Weights of a small GPT-style language model, trained from scratch on English Wikipedia: 12 heads of 64.
Each number is 128 + 24 x the weight over its row's rms, rounded and kept within 0 to 255. Layers, rows and columns count from 0. Numbers have three digits each. The size before them is the row's rms in percent of the matrix's.

# down: layer 2 MLP down (transposed), 2048x512, rms 0.0354, rows 1187-1239, columns 0-127
# up: layer 2 MLP up, 2048x512, rms 0.0391, rows 1188-1239, columns 0-127
down1187 104:139136099120110159157122140096104118095122127157104128145117149102145111143129127121118122143141123113105127107085128146146173120103108145145144142155128146179138155127179080190091083101139119104145125142100121107127151133157113132110093190118124106166091120146128116163118145165145166119105079145155116139112120138163111092078160123135128164083141138125104126125137119130177152129154
up1188 109:098123134159119065143141101130122094118146098136162100145140100176132113130150140135109150159157132119186161150148114085099069123097159133120168135073126143111149108147123097136111104151117124126150120151131106105133158073110120144116162124113157114099099107134140115142107140142124088093152145126191108115157171155116168140144154118130135143142152136138152151110123145146155136163116
down1188 110:140123154104141139170135174141118160118156141069139153106137132122142125131096123087165130158139165093145108149152118151111163123143135138111116122133129130113124131113103137133162092084164109125124138134078147164153131140141110161116155127133132126120108140120116110172120138114123108114174175139185114153148166120105106127113115092107086151147110107117110108086118105117131112175115
up1189 098:170107146157118128112120148149130090122099126092187092125119113120101145108100123166113115106138158091139117121092111135104111094191137111148149116097097114093143060135126124101103131134095116117146123115165124150152105138145153142126138147141140138153121117136135109160138162157114122105139102069119119143083103146112129157121174095117127171124113140148136144121108079155127132115081
down1189 097:111097187113134105128119111110116104112167114145112141089172101117119100120127121095103142132118134099150106146128109137134149132161144123147115100124134099121093130161113118111130119115139136152086094132137120157149106138094125131127121127118133103129126112106199134098124153119163127115129150105138115135145138127107145116136153146133134138146163131130135133099102126150127097107152
up1190 083:128079114157099104093114105174113185113115114105186103113116129121121139136110180129123118092134125114154141155143108116092157110139120113145141114125158082122156134136157094110127179107162151111137129155125122119142122137165133142119174161123121114132129117157124111107053149146123136124101149084124155089144083154127128134140107129135141091121127105193137085128133111140126134165103
down1190 091:124134085143140140126126130156093140122117130136110156075125182100155159165157105149158118122109136130149128108120123167142114188181141135123119134109152148134111161112139127105142118141142136076132110123127127133160180130171129135106125136141150152111109169100119181101140173150139138152099156115111090097124139134081098066119146141095118147127127143119120153162106130056103145141135
up1191 097:158125142112107145132095104150132117109126119159168164127107120097136090129091159119094106132126124166120179105093142079135117168150139073156110149158132129147138145139149143176103111147121139166107097155168138128137128160111139143132117155111175149124106133156092107116133158131127106152124195091137110138126107126121127162164116129137121088106134105138116141096192138183103169127090
down1191 101:088122112125125140157106102077137130130158135143139140136145119102128138139130130139164148113090113118146145128127174107125119177160145127183162161165088119083107131119153143166119137138133152101153107144128167153137123130137076112133151092070099106160134114131127116155148122135140136102144171133112172183111126130126066104124124111137153119093116140175161096124132129133076153145153
up1192 103:133125093129163123144135138144070123133163127110129126181133138125109155117119082111117120111134146091148109169133105106109120154115121155109125123064131153126136117130166103128093089137100133194132107118146082141079077141126140094112126140129155135126149088149128144140115157120151135119126130125187072142122144118178118142127127099127128116139080144104129157145153161113149158114151
down1192 105:118123129158118124101114147148144101158153136107108147164099160143091125134108096154152137095158125133104158140141133148178181169121108128115096134119115141138132112154130101105094108145130167091107118104103126138142143159144150122180102134116081174117166128132097162132131156129145147158133125143119146127134082178190106103098150116123122120127079142163121164125174155097095177148137
up1193 083:155141117092148131121114123129163107095127134111156125141117107116093072112104141095091146123108117122082166115100127147114135153138094122129136148127114114106121108090107124133098101172151109134141144157120155125095121131114148110125112144118092134121112132125149106164140106112153117167139144115127141156108120130157143134197125149120077105137078139140148138126096142153139138148119
down1193 091:164119137141102112116127165098150088100132111175146122171134133100066113139109130130109139115086137081151137100130112130136139150132090122059170098127113168120126133125124140093123149181123131130156130110127081118145143178103139084121130142124126138134124172154190116134141122120128162167115157115131142163156125126095123101154114206100099115169133130129168134129094144108128106117138
up1194 110:131192160129122121165111107138171146134142106133123143153168127098106150116150138109165111150153165152115149129154117156092151144158131107091158109095107159097163148156128123124123115148114116140111128123124108069118112117135113152119114181124155174116079163171110072121123172170134120090134149097118121123133135113130131159134138124150158138107160109139120160071143117121087097144150
down1194 108:143155131127118179086142091092151110133130120121081145100137116124142122109098119136178153136138099161143101121133110109105085138135109165116144136096137145108125110133111152156147110176127144118166141133087124133135115120117094114111114133125126151108115162170103131136140130151147176094105132155123088142105198073201157131115088140142119112113116161136130116112097121115126091117147
up1195 099:094100084117099112114161121158132110124122136121119079108155111131103130125155075143124132151116112149164123129128108148131102101104141169121129146091150112098128126112149131077107088146072131149104084105128176121080085118143151091103144133132081140137161134153102087139136145129105060158125110130152163125161121095143152118142130122115098104137118095156147169138115141166108122128157
down1195 101:107106152054129127113114116079097089140116131093162132105152188123125127145085125134106124112174132121134103158116118154112122141097126115120132104098105096151131141170120110132143117103121123107145103141109136134147113129123108133129176125158098126142139128136107165118072092122118131127088169133140160130147162148105141108124141138104102154128169102152090131106106178080099114087172
up1196 103:129128167147118090125083141120101156116149140142143137071099101107142108114073124139120155116128143150160131106111102112128135089138132095109109087130117160154111124156110124119113096105133144160079113163147115106132159109146142125139105123080118131139086117130130107149120101091109142139099181133112117082160104127107127152127121121134152073128148114093122100092167122127119111142116
down1196 107:180173134105071165132145139140155133113125127147104081096115143145137131156093135150140113110172118161174134133110154135159121124118146116137149100130125122166166118136095132164113136112129082126117202078115110110135137101136128085133125073126152138133098140119086136115159122080139142112077147136117132083155125140107143105088113129185103103125091121133126163131157103153156129133135
up1197 072:111156096133104123116141102115148138108116096139154152099125130171138107124089146096146125118115127128145132128138128115127096107096121107134101114137134185152118127099125110127129122131148120123125146178126158159128077121124152141142125124129106135141110137154092127148113165107117146142103133139158161096117106092125101125129140109157131131131144095119150097123159105123141133118087
down1197 066:071133121113158102136107126179128095130125144118134137109075131165120098113139084137124167140130109139126166112107141129136161131155131128126107091121119127151139168081161118139120105115142121079161101120107158141182158133125072145163122116151114111160140155087172113091142178156130141143122103148105091139140121122117125142104120142090143121146152089134140146109129120143139125107198
up1198 095:115134115156142107081131133116126107142129141163174139132084130183089121168098166150123113143118102145125142147143115124104161140151127153129159074114148110108148081120131135142119169184115117128108086161152124120134178073146158089156096149162132143087137147142108140134115141173139124090162129121112120145116110130139114149142122113168169124089091101120133102120122097118134114100146
down1198 100:117113145114128159134121097106096114130112085138085166119131125159133146139116109131123097149118105069118117140108166131147150133093163167112108118123115131110159131159122146143155161126142056080106130113140190134133074078101109109137139156173137150135133164087118133152130115122131105070141132134152120119123147105117137125125140120121162081088102107140134097131168121135130102135125
up1199 086:133108132117143127175113133136141107105113135116127119170126124125124133153095126126146134124141155127110106120139113130106118134173150105131092128107126120128125134135152094073086111153146120134134141124155124127134085169157088168132142161134123095063120133112093116117128125105136110081110134063157102110152146160123156150118086117129152094125139162132083145099150153134190110130114
down1199 091:125171146131114124139086118160106123110160165099120131132184100143128105149147104168125171104154134109145098109121113172124140137109149163109135146139175126111154124160149107170135126096125096115113142146111183116096092100091120117124151118085129145139138161156095132140108112135130130103123133112148136088118143134110115121134117123184116139113144127117202140112141132128137104112135
up1200 104:121133132108126157127127120122148160113116099113192155136116123136124119113118123133119113097134137122135163141171096128142096126153138104103164097134131162106093097131144097130122103122163124146161104170138112109129130112130158103121150158103091128131068140118116099132106136103142123136133123115133145122120156102173124094178117129122120089168157119119149118137104121139079111091120
down1200 104:122116159120164160111140140081156124111115117134098113143108155169140108140102108088145124127124131096136124122156131132154158157154117095149161107132148136162131140091124113105152107104124142142071144107123127114129138150135117101094140092143106150097100116125158114153158154136121156125131117141107079146162111104175111123134150129087120106141127128127141110121148117129095128112127
up1201 111:095113103175147103130067071140126150125157145135106136105112123123145109134114107159139145124102146168130156137108141130120138126116126119150110123129132146087154132146106111097107142131108161114081119153145150123155151136128134144157119117125148090098083140162135123142131138117119112116142150113154152111146077085118142177154148117110137164105074146164129115117165136123136120151106
down1201 113:106116102149158118079139106138116118116148161124109137155107077104101159095109128143091152100093149140170137083141112142185098138108113096135142139114119156125176107109123139139092128081079187135147128134089149114159127146139087131128097123138117132146132151150132150156145143090100153153118165119192132072156130146119120139128143161132118105127130130138114101153086150143101155119123
up1202 111:093156130152122135178140159143107075099166092144121146122164102139096148156169121095095113158170150120119160139120120145097170123127112136123127132152139132131119133128195077143126107130112145120119115149113105131110129115129115116113112151142115109118156136131157148153138115126108120090092103124128126095138117124117149190133120117131172084118160139123158148089168084124138117086109
down1202 110:099137106111114138140119100145148130142121169113152161153096163145122142133144148104109136133165096091174105134164145115113147148150101082128129108146103156161124102158118104141150143142143139132168136138131126137111143110128128132110118112203118132129105157108130179121092160096093123167138124129154147114151092168121171160146158121185108100123147144132156130097096165150131101141143
up1203 113:141095123146100116098141134156140095142093146106144122120096139163136112128113117121138095134143134151132176111101141093114145119180101091103102119107123117094094073138113120153142117120125109120157130133120130092080141101154147120102129127161128140133145138097090143100143176116138141126084128117110096134109132151128112123127102116149143137101126118095157106128152090130112075120140
down1203 111:109172082121077125105119131104111144095090123149116149157085128138109139113116129128131119140126103143187119107156113112120156134162144097145134131149153139085108104118101139120091172166135105124114178088101151131132137152140138082146136107094128146091173147153091152153084128145168117119129113102133114132104141131147099107123106122135139138098118125148116125129165148111129097138099
up1204 085:150109157154088133094130119156125130142121130121139145118089160117122131152118113152133109156159102129092166117113114130141169131147180130118150133116123114100091094137130131117089154122141094115128114134114118156136123140138119087146097143149135165142120110129107106104141130158094093146110124113121140114140175147116155154162116095131098104084078094112139105142125112156120113147146
down1204 095:111124123130152150133113114155146141124117114131109106116130142096109102136089147094187100139093127092080140117110147139161134171184132153121128151131125128129147162108144167186151126137145141139158108125099132112185159124126099116116109088085147122067142175134138130123112140132147152124106090133161096117107141132121110110128162124131103161157103098136082136209112157056124140150138
up1205 105:099142108213132100102084128099153137079108094108141151142104137174106138173142119105162128174161092155135124209126130110123140118151122129156174129110143172144114124151098112108111121117114134140173141156096126080151144064139118134105152148179167134112164121134145071091093170128123087112091133107163085147121134129167136128173149092119094083135157121088117120104125151147138136121112
down1205 096:104122144153113112118112116136130144139113117130133121155103125102170150209138144121142096139159072115136075139093106125116138168141124126140106112126118147176126111170091140109108123149139110156119075140102107084161132116134163132161153148167124164140128129107143161149146117125143168140111129131133078165101143107141126146122118126065145085169095137119121173100122132112116125137157
up1206 092:127085135101120113148124128149107102142126113106086102148132142087115115118124128136167094145171134127116127138158109122102102135193148162140095124114125123144158084123155096156099185126178107145141135145179103123101124104128137138128133110143139142106086115114087136129076175151151154166130166102117184133098121115123153138152131126151134165159099137111109139124122111132086126145118
down1206 093:125162145105140105131122140167157126158141085112126109119111117145145128135143163158107140137110126093150173144170100127174146152140106133151131086079119121089104095139143095134128117136133146190107115146109145149141100112114082161095152112087108081119159112100153121108100134132129131158086120109159109136142094121121156123120126166162160100135132155104173116116102115125154169165125
up1207 107:155115123140096091121149117165144118138124136158135082155157162161107094111124127126105125155151146112079167122093154187151160153114156145107132125125125128089144094125131125129122128138084115156107134152168141092119114107137141108175143129139113082145120142122135096166088147125117170125093170140114086093148128158091149098135119146147161136144130144148094133093093165142138050109112
down1207 104:130083152118143134115136112128143145163108105137140156151092138157103158129155157115100124141128127151146111128124175163174150133193124186171154121129138088084113130109125150100130130120171135096128119101093119106109120113113140111147134113133096159148142102143149133115136106140111081124099149139094121123127126097116124079117169128126146171088117106103154143095122115113101108161077
up1208 097:135147097125137134114145123112070111128058134115125120140153143140082116137116157120116140100101113102130171137128094098144111106111105122147129132127158154127126112109123098150135137086146107166166082146121092152155132124096114127152129091129175132091140149136137110127087105157130133145127150129140169112112126181128117104152110129180113153129146126100129070076125165113120116150050
down1208 095:122175145136118114111167103105191100119089148146190155134087138091138124104160136102113125101122136120164119212106108154140138108074153118103147142124145138092110161149132072141120116097174160162110105161098163131101111090076125156168132134098185098132138107134113120105160126155113165129142149141136129131148133090144166089115144115151159068197157166124120135162118127165132119153111
up1209 092:087153120201143136116110086134109099143097154134134118141132137115104107177126137131136086105163123167161143134095147141132160119112131116145129128141126105153126112155156138144142149134160137121093122128153150145151129148164111131152111136102138152133114108144139135105115124102137094145140153071141150123142162149126196131167092089107140113103116144130147099146160124162111094144093
down1209 103:156126098164137175151071107116127114136166193066124113130121120110126113123150140122132157108120120109135148157108147130150132128136135113153135138173138111131149159117116138118126191114173136152138099107083141149158125101127120119137132110085147153107120180122124135121115168140188118145142113128118127167075177134111100142132133089078112146131123141136156126144126114126122128173128
up1210 095:088130130117142126108115165132147145111109130112121105158122162139146156175149138121136133117144129150125209164134132118096096153131161147126132102150126151168106110143118122083114112116135113140086122149177134093140078114157134123142164128144126091134110173117141133138105132155124156136124120096147106109147130122175156126129082121119109124126091163127114084104166165128134097115139
down1210 106:133150130125151138121125103113174155106090122108151169112143117163126168164139131118141161108117125120151127156170137163138095125135151157115142129129105153148113109148155131127125132134174102129160133136126155110182106107095111161134137133139134129150085138139155159137113063142130124117155139137123176120094102127176109095101085124105128147169095136107137103165135128158104108104126
up1211 112:118139099132121116114111158125128130124143076127115129113126093166121094129137125124148152160134150104149117110096097086142151112120134132135095161081142153115126141141090113126115083165083140133121133115126137099134154103095143119112151143136125110105128154123073077163104148150134093135127113121167144106168139101143148135129178111157118139106141138122080134108117135125129106128132
down1211 111:102111093134130137117132136119123072092166112150109112080143154131129120117126139101126155151112162118151092111094046082148130111142067119101104112144109073120104103124116132134074143124105130115136120121124105128139128130105137145118103144109126115153137151133135125115126086147134116128076141166124088131102179132145124104164151107109142116113119093158111148147102175132094132145091
up1212 109:113132108117143131109093131131127096127161152107097086070141155170094133131138117113120151134103157112144158122123113153118143131134123167121185114143144154117183126112112112112105129106128164130085125119129081142100135129129146110156104168143181142110139108163128050128102109131134113119160136099143153119168160127138131129132072112089133107159132141160118125151147139121124094130125
down1212 105:119149120099142120131140109159142091133142136119130091114117128140153107160124140113130124145144110119124115114129178093105096137128122163123126193128170135084136148125137119101151155127108102115131108149128066116093133142099134130129165163102141185121114127123097110120134080121135106133132143122141141108145119090142154071116146167109133120191089142158098135085148191139142154142127
up1213 086:149123133117139119141109121149108167095115162124122143139126098124100140118096151110102141119128180119128109127115164128130109141130121136147170155095130126115131149141158107131101092150115119154172108109108129133129137138106154129117104150113144149135117112149113108125130147066143113116143129135138156121098098098143156117174131117140129086123166098070140121138197132146124143124122
down1213 102:115126108117107153122124147149129121117136159159151136151175113117097174124096111152167119150151159110100126124134134121142157173159120118167148152114105106134106140088114134178125110147130119133135157100136171140132182126160114143158113120135110132153124116117166132130174110122120121069159114126114065178151097160135059137131140150123139122145076128115141105179130109128081129139111
up1214 096:143125119134163112128145130105134165123111106111104114140105113110122145126135151116118137093152163113131135140142157132106126116114124115134125144131093138156111129137098124123145084138121153126151148126167144096093115078114141126109144140109149114120111132135114120152130090090110122127087166132190116201124149124142134142113112100089127164128146126156149127117132169129132136111114
down1214 095:086115088140151123114121107096132113090104104132073153125107138097116156144106145142192146126069151085133108135120137170109106128120138105163093105155160128119110150146139129163111124102124129068136113155135117161154123110133148158112101140091122154126144075151113157141128108155142134121109103174139127145136154071163110139115112105143111140120139125157123120110107121138169155119123
up1215 100:101102086114129103098142126109124126088115117165162091125147121173133140158079169101124116146144112165152178131123088145115129102106175134140121095153141116124148112098141105147079144109108136107134124191174157138139131122097170130146134149145192151124104113133140083088093124165152122120104151127151115085139086133110135171137160111141129112143180086149126129134130181161106121100116
down1215 103:115131129142136137127101096142110088154119169151141131110108109091165114111130184116134177130066119138109141135134125167119117085123144106118111083119089099157158152146130152109109128100126075128145126134145146181098134157146141112113182127114100141113129135132132164141104128146144127106141147138068124106139124151137148134174104106182145150172128131147159139137128106161084136109115
up1216 108:100138110119124124106105124153105103127098144166116115125125104090125107129181110121104140051106098166165131138120137131092128130109137110151137149114149136142146123107112131125132143126116133134129096142108087123141092103139107103172143171083133140130167113109128090155113164146138118141167132053150089126106162150116143130131112105119095127129129108125163107100155137136139121135095
down1216 106:134138135128119146133118123092088128112154110158121166125162137117113116102176124111122113150129122103101119085125139133140118136105189075099173105125144117139121080111155157120129134117129161125119093125144098136174106132119116133136139144151148140136108175156091125128138141096134114109120134133118112158183160126088122129099132121135108082170118122145156135135132134132115183124156
up1217 104:116088106114075111147116092156153143107112121154120081101108130152133106152128132145127104161097129142126120126117083141068142134099157147127173125085148136092112130121142104141148107140128111138155079139123147159112108092074126161154131128180130140129107117196107128159145114111098103118139136122130149114129141098126169138144092110158166066119135159092164120146209062115183174123162
down1217 101:149124122147117140115134073129122176106177101165120109114091159108129110103129115151134105135113133151147077118167152151115120109127072094064134126107112126105155154144116164089145160185109128120130117123124117115140133087127074152135139117118118104112151170129106137137109117160132110119126129126103117112121129084149159152142131132133157108090191152111123125135118135104110163125137
up1218 102:159140126164109136124123125140152133141113113165140132107108128150132108181081178083110126131135168098111140108118093122103157136167125161128121152154143137123133094121118154109088110126111125170118095114148127125140135116154106132162124134178135149116128123146109113105068123107135103136155136133104118124123109161141105138168123124114178116121088155107107125152128119142142121110136
down1218 103:157160137122071111096140101128079120140146111098079148113141115120191100122107103127176108200121140141119099107152170125189102143159138120105127168142165139134144126136101133111087107102150146122121108154147150118088130089108107120092148081142141093105104122159100103122114148152102126122131133100121146108116102111127124086136155099107090154138152121135105119113153137122110088103124
up1219 110:167129141131108125114145087115115108090184124129186093122151134126116136123103107110073130157164122154173133165131123127126103116121160065129148108135155106150149046096129137108114137088112148163132130112143132065142084137109099139113136152156117150134116114106140103153101104132142130169127123087114081130155086185128123129135109146085140133121106149099150111118139110116131139108094
down1219 103:123104093114128159116099160150109117156117118111097137092123163123116112097180116166110106156124104118138074115127119124122123143117136127096085125133090134119128122096166147113148097142123108109128138098177132097121129106105125125120154176151131162126100181136138156134133142176157122117112130196144129172119164144128102143154152136120096147150102141113106109131163091094108144147166
up1220 110:130166150117104131136112129130131089149123122120111130148128138091117089151128111097116115147126158142114127141088100143137100131121144124153158111120108137143121087114120116146139109180158111094127125122156138082134143155105107120186095134154162111121151111137127136181094123096099114138104122103117073115145133146124170171131110105171188132116133170111121062143145115145130118155136
down1220 109:120139133117086129158095073124113158112111134145150097083128088129135108095138098148105127140129097119129117089140146115150074149135088097153128116157107138109080120111178099138095121154118116113143133129128157070101125125081110127115120130129117116180087126118118148161110167180087125142104114144132184130108154091125133100117129146185196136116111119119121170160122145123157128176180
up1221 083:126111135144156138129110125136099123123166117123141120099087079152112131155109166103115149125100095084151150171124069122102117133156116106100098133113147118122098055147160115107098119112130146150133109128163133130113097146143168141114086184169105170169121123119096126114144142121128143135178124098150126149100107133130125135157109157093100144136127136091102122144157160162141116102138
down1221 078:134098090128178116128101130134135112129150129133167140113086157097099128124143137154148094164081135113139132093105165121119128061144075130122143142071155115121117126189132127090101121092088105152151102113109141109176094165166106106125117144150150159122138127165142121131123126148124098152136097115142106087097148155080150149126175143169117131119161125138136144125123117082114142079163
up1222 099:099155119131099150169184107144122150124118118126163121110135089155133171096144089155097107144080167087159125112092085095133100151133150132135117076137178144103130131131116118129120137101106130138121115108114149112133110111105142122121120161110160137137113067127134066105133156122104103119132138140156158086126132120142157139129141113141156096147149129150142141106159135119134110124079
down1222 097:131159123150138134131173118069165094115105096114158121112088116129141136123086084110117128144155128122087082094115161163103119136110136126099129151112137120134174123110166106144134165099108183116138116078116130177097109088116121135140116111155147174064167145143134124083138096150140089138151122165133122148141141117157107136118138121109124154156151104154145146083116094133125125147113
up1223 104:171185095102137131144088106100141140120129144117166125120141119152127125141127150154134176104094201130122142118151156179123177147145168129142111097103103119088155125111110099128088115118115151141127114159119111085122140119163167159100097169153126152094103127174105091122111117137099167143102147122126159092145148133130152135182091103160112117086116147124166095091156047142115131140160
down1223 106:167119139119150154130122175113110132107168107125155121161176106148132124111136137150139140134129119152132110139172106102119100115127145136100126114168108133158096134167103115165116072139102166134154130124098138129150177126145115139134107105095116122137126130142100110141125133122134163144125129162133126167122081090148138128157165172114137140150101145095096151133100096085085094110164
up1224 100:109111134132115066110110124148126090126086110114102089110115151175148094135127103131110153112139144136117142176109176121130090121137154137169118136068143086123098111101101108125081134093137121114125165174150119167114146102168161069109149156141105133122134114091111107166088160134129112148158172090114108134132138159108127138132133110117109120156130103111115101151175124190127133126118
down1224 100:139140133115122121111105122162145167094126103140129169155120109114161200127151092126129126138138122097134114155179114114143131169142144130133123145128151159172125145134120106140145113104095088102109134124150129140145189108136144140123135150130126152167098117149118129149139084142110143102116147128098108103151121096113134110142173164123105072095100104093111137112156118141109106085131
up1225 111:104117160165156099127141114169103139086125152142129138098115124128156135102090091132111081128140127145112131129113152173140114116146118095103107110124092113088127145096095125146119096141118154160102137138135129103083148090124131079126141164102109129130120132136153072157105130133096127069135138128117117179122119159098128121148113095115113099126133096087134094143131137138136111067122
down1225 109:150167124118122169167151138139108179078121167117092174155101163112162151141095126129121103100157094149152132103080115116157103123135100106113154119153147143151167116126128117163110104187135125119116183136142123136116154108097121118128124077111146150109116121129075128098124149132142118145119129146110098136153163141109070141126075115150099097113081120141159169075151151149115139111089
up1226 039:135159125133063101131120119135094112095102123111172135110134123111111083154150157107132114125145114108138147160120120144106126144151130120141152125099130141117105084121115108124107154109116125157142128125142151134081116165122122092125108153141109138104155121119112116162126121154091120126135130126156156114140131120136160125184122071117138108134116122078106132073136121109132135132097
down1226 027:154159113130098139136100127146142129134175156108142164155107179132137122148146120103103109120143143122102107153157122118120142159131102124149145115100124146096137117195153103142146121101094162150159108121108120135069139099156108129163122131118094167158126190154128106079121184142143166112129073152102115148114129125140119137147107168091115146122136142156131133081108136147072081129146
up1227 037:120153086186124104086143100124127164110098165106152113132131072134159146126155127089124169123091137159161181130131103106106120160119131116159098056082120144088097146153134098116113170110155123131129095186161129117116103074106130105132113147129145133127122126078141140128086186150141148113130120112149135108131151121138149166112153103101135103118143138100125126116178120166136106112136
down1227 028:140107102100132127134133103166139128110120125179134097117129132165116125127111126144113155113107119125136112164128107123130158166093116160123109137122132106112143147084122147110154111095130140154106089139096092149125104121145092132126131091143070176116121119105119115123142104141164199094129140149138127101157125083131092090115130158144168122104117104146079130121099152145143128157124
up1228 114:142159127139121138114126080148123145139124159144114140127143136153082074154119101135127128126082150119094136137120073153077149088131128176104113117159156139096110097160137077131122156105123100148120120128142102131128125107065099149136046100128114132134171134126149135166131120110133095131133154108102137160153100151102139126141093109095122136149125138122124151127145103131116097109069
down1228 112:118140160095085144117151133111143109121121157117148122123152085150111111151132127114096136136126148120155106155130103140089100163101136192157127112141108104120153120085150141089084136118160137139132121092076117105130126132122127129114145076096113151148129135136151074126155113125139104128161125113088165102136121108113124141131101164147146137163108123148117117102066124096140121131126
up1229 128:154168150106073106124127139121124139124141126143151111088097121108131159164109122136145088127101141134147128147116151117075114148126166147123148110127149106117104089115109127092133124089137119140109103174115123088153130137142152140169148113109163126175095139114115114127115128128119185121132169135140107120100097147140114167123105127113099112137114128143136116129111154135152125137081
down1229 117:112163113138139130116136110169110151094106112145157162099094086136146122096133157149148123120174085068160111117144140138124136103099107147095170141132100166083125156135114138086115114130149103105131115115128131178122124126168111126109151128107159165102124095071144098093128124123094135123146140099127094110133105160113163131136107147141139114142144128137142120093115174117105157141068
up1230 108:148167118124156109146125096165133118107111141123142118114086125101114164143143149136144099196145138132088122134126146105065116128097139107124130107138106109117143120153150119059126097156127117146094103150136106098136128193128118146102149163152077121110116135107137114097138145155134109120105191124147105115104114126135115166106124120093134159115125123137162105072156071134122163094093
down1230 106:132068161143108120141129100115177108156127127176107168119161152119119136090156200124116144123139133129102115114126096122136115167146107133149122120129123145099152147138137097095103092068125119119100091109084137089140097134122139133137075132086098160105139143096101148118102151084108119117167158148166149140149139113119163112155161106148148105161057122126139104125145164129129140149147
up1231 101:156190143165112112148109113086121138129127128098115107150113161125132128157149123126139054102132118132144128161147151117123130144116129100111098134097113101079158145130112103113140089113102098124132133156104113115155141169162088162126066147139165100146142134137114144099123124121089127111103162135146150125137096139136109169175080128084088089169123093096144125120159119121108136150097
down1231 099:137133100072133128098141132123160135131167145169143150078122144152129117132191148136094145129092115141133126145092067138090159112141137106162135121112129143153115132167119126077150147110121089178111106090122099131124095134106153172129144095175169128079108132147131116087163115149139119163145124159178136148107126157163141155123166115149132137141100082150162112114141154132147111151120
up1232 092:092150141168120129136071102139189099111130135138146127148134162113147143142161129102143106129174113169148173139157148125103151115119151094131124075147145105189116124160161101150125135149150136166130108138158150127131131130184151109122151128149153141078144093147135137099125165111126133150151090112102103113147154108106166130134109142113092112136135076151129131153155063166109100168124
down1232 090:160140114136177180130107062130087131170133143139141163100179112095146143149151148138104110154113104085109102108155101090155091134168114095111119109132191120119129160120102122135162090116156108127110107143116106170141121089129154135132137124091104145115135177132159128155122131124146137077127088137170163112116142118130115109113143138160093109112149096139147134120126145145142094131135
up1233 099:139128110169105084157142132134096116130098142123157076152127151128113091157096138083145093107148169127128134159115123146139127115138128138113151130136115146098109113171118061072126135153122106123092158144115087156132129132112180089119104126139171126130086129122096159146137163122120155115126168138143156130126159130136126151147111106137104150114084120145155082140130100131137170146138
down1233 104:143094185127118145130145114103100151113100115121068163126098073154139172116159109148118081134127145120130155126146176141102134145103099114138150164163135110110163126132129135111097148146103104154132126095108131099136115149139124134127116090150159080111147109084134133153172144113139132136089147101123148125135143106139113110118133121148147088109126122155146132133127090081161123069176
up1234 105:169127097163126117128172135133143101095154130167165153109129159156107112138107102124129128165148133056124138166159121132121163128050166159162136094127157156123158147126105130113122118137120130115098090178144158148122095125162180112130164167121116114114123149114140105160143153183117105095144113147163159156100104141128106144170094126127121127120175063183121159100112090145144106152114
down1234 105:114135111138105115156110143151116097188166117182157185143141130125101171168148086135107151118137151069112098125149128138130131123119109131152165110133164119104105126151120110109179131132168110094131124171131103096128116114131115127162159106145155092115154103152140131153122107112151133103158159096150145103135131126128176130154128178164166107085127107118149164096138106127161112144105
up1235 108:103093148128148135101119146134141147131126133171126113112140125084119158138127142118141143143090147150170172094110108117100159105115146153098122103074127140133142079138136106174143109103107127152113078125154143115095163145125159158182149115131129091098121167091120072153155135128092131156125114095141157133122145168132148162136150125151096112098145163144172103128143129097152127142133
down1235 107:120120103114063118155094147151112134112123144145137117123116097121122157125091125134111143180096115098165130157088120102145104115093104138121138147139202147081106142116140118172171123110111141122164121143136127112073117152102136136136124133145104142142188132152128076166154106125155112164105148130153129117133112122126181125134192155110157098103116165100151153145169128151102138121180
up1236 102:146163113136122118146105140172133096143173129165114091157115123127106091106131129169120096099137134109101127131124127113135146099164099133102130160079118093132157140144130130118139149135067138128154130156143144114111088143128147117174162156150106118105145136114162140122106134133154119145115135137126131166097082209131086131157106130127120096141132165140128117109098127115089108116113
down1236 097:119096112082170130144138143134115150110119134076091135127074131161124121134119139123141141092123105157146147126141145169104133146121144100147052139149087128139100127101098121104110111164159136102140128107128127170119131159121122134088099146114114149130122137158110098092117098144162146089086147115092174155120157085124128156108126135160136122151128120118136120139153136122118126118108
up1237 104:149116153143147103093161107133099110126122145103140109159101144116140164134122145149105090140115074152103157132118118125082141110103101119103114133118074157160127140100130145130097112153145135156141154130138138091165123125145165123117116167137141087136173155111155137124119135087136132142082184142162110116126111150108113121127102078111125132140099139092130109119154156132133173123139
down1237 104:142150128092134130131142138135143124053193133089158162139124155134106104112148154140139147139168138086132134133138122140119112125162140126144143144143112136102151190136114133159134162139142139142124176118117129115150108134114092112114146136132094180102115137119171118167117139154125116120108149157143134113136136115104096122132139122118113155146148103160143138099101105151094093103156
up1238 100:159109096149121125143105097131114083154134171149128114155104091094158102133102148140107091124080146137099129121116144119104117082142074127132083110128151138128139120118158095159128149101124124122147119160119127126140124096149140126104105112166114096118173124110101140112045154163140111158100144107124133141120127147100159145143147113108117108134128167153115105143187143149138106082152
down1238 103:135103128127095103125134105139133132131135167123084118170144146137132107153126148143141123121130131103117135098087159116105129152180134151178152127107143108156174124129150122132173143126146123118193117158177145152129115092150123121125147121137131140114107114084055055149113118107170164102106141119111134153103131095122089126110190144116099153119140119108081109123150129102132122109172
up1239 085:106158119182091140096130099143135113115143164109176078093120134134120115140159091130120125087131138115154138114147155139111168127146125126117130106133137154095132119166137117103116106106105138138130148132100151152139109096112150093143096177098142127126133098127147148127100137130127113107131103130167114139116133130117134118154138090090098105107130094119164121127147108224093117140137
down1239 089:168180111144129155126134121142117112172154178126146155168133163150152145133145118121121085138138140141126103107146128109110114150128115139142151133173146106122138128120160108122172105110144111150151105114087150097153124080151094146134107092072144113110128170139120153113100134144149117102159092125173119180128120150136089146115115152120114156122141142143112141133136148111092086152179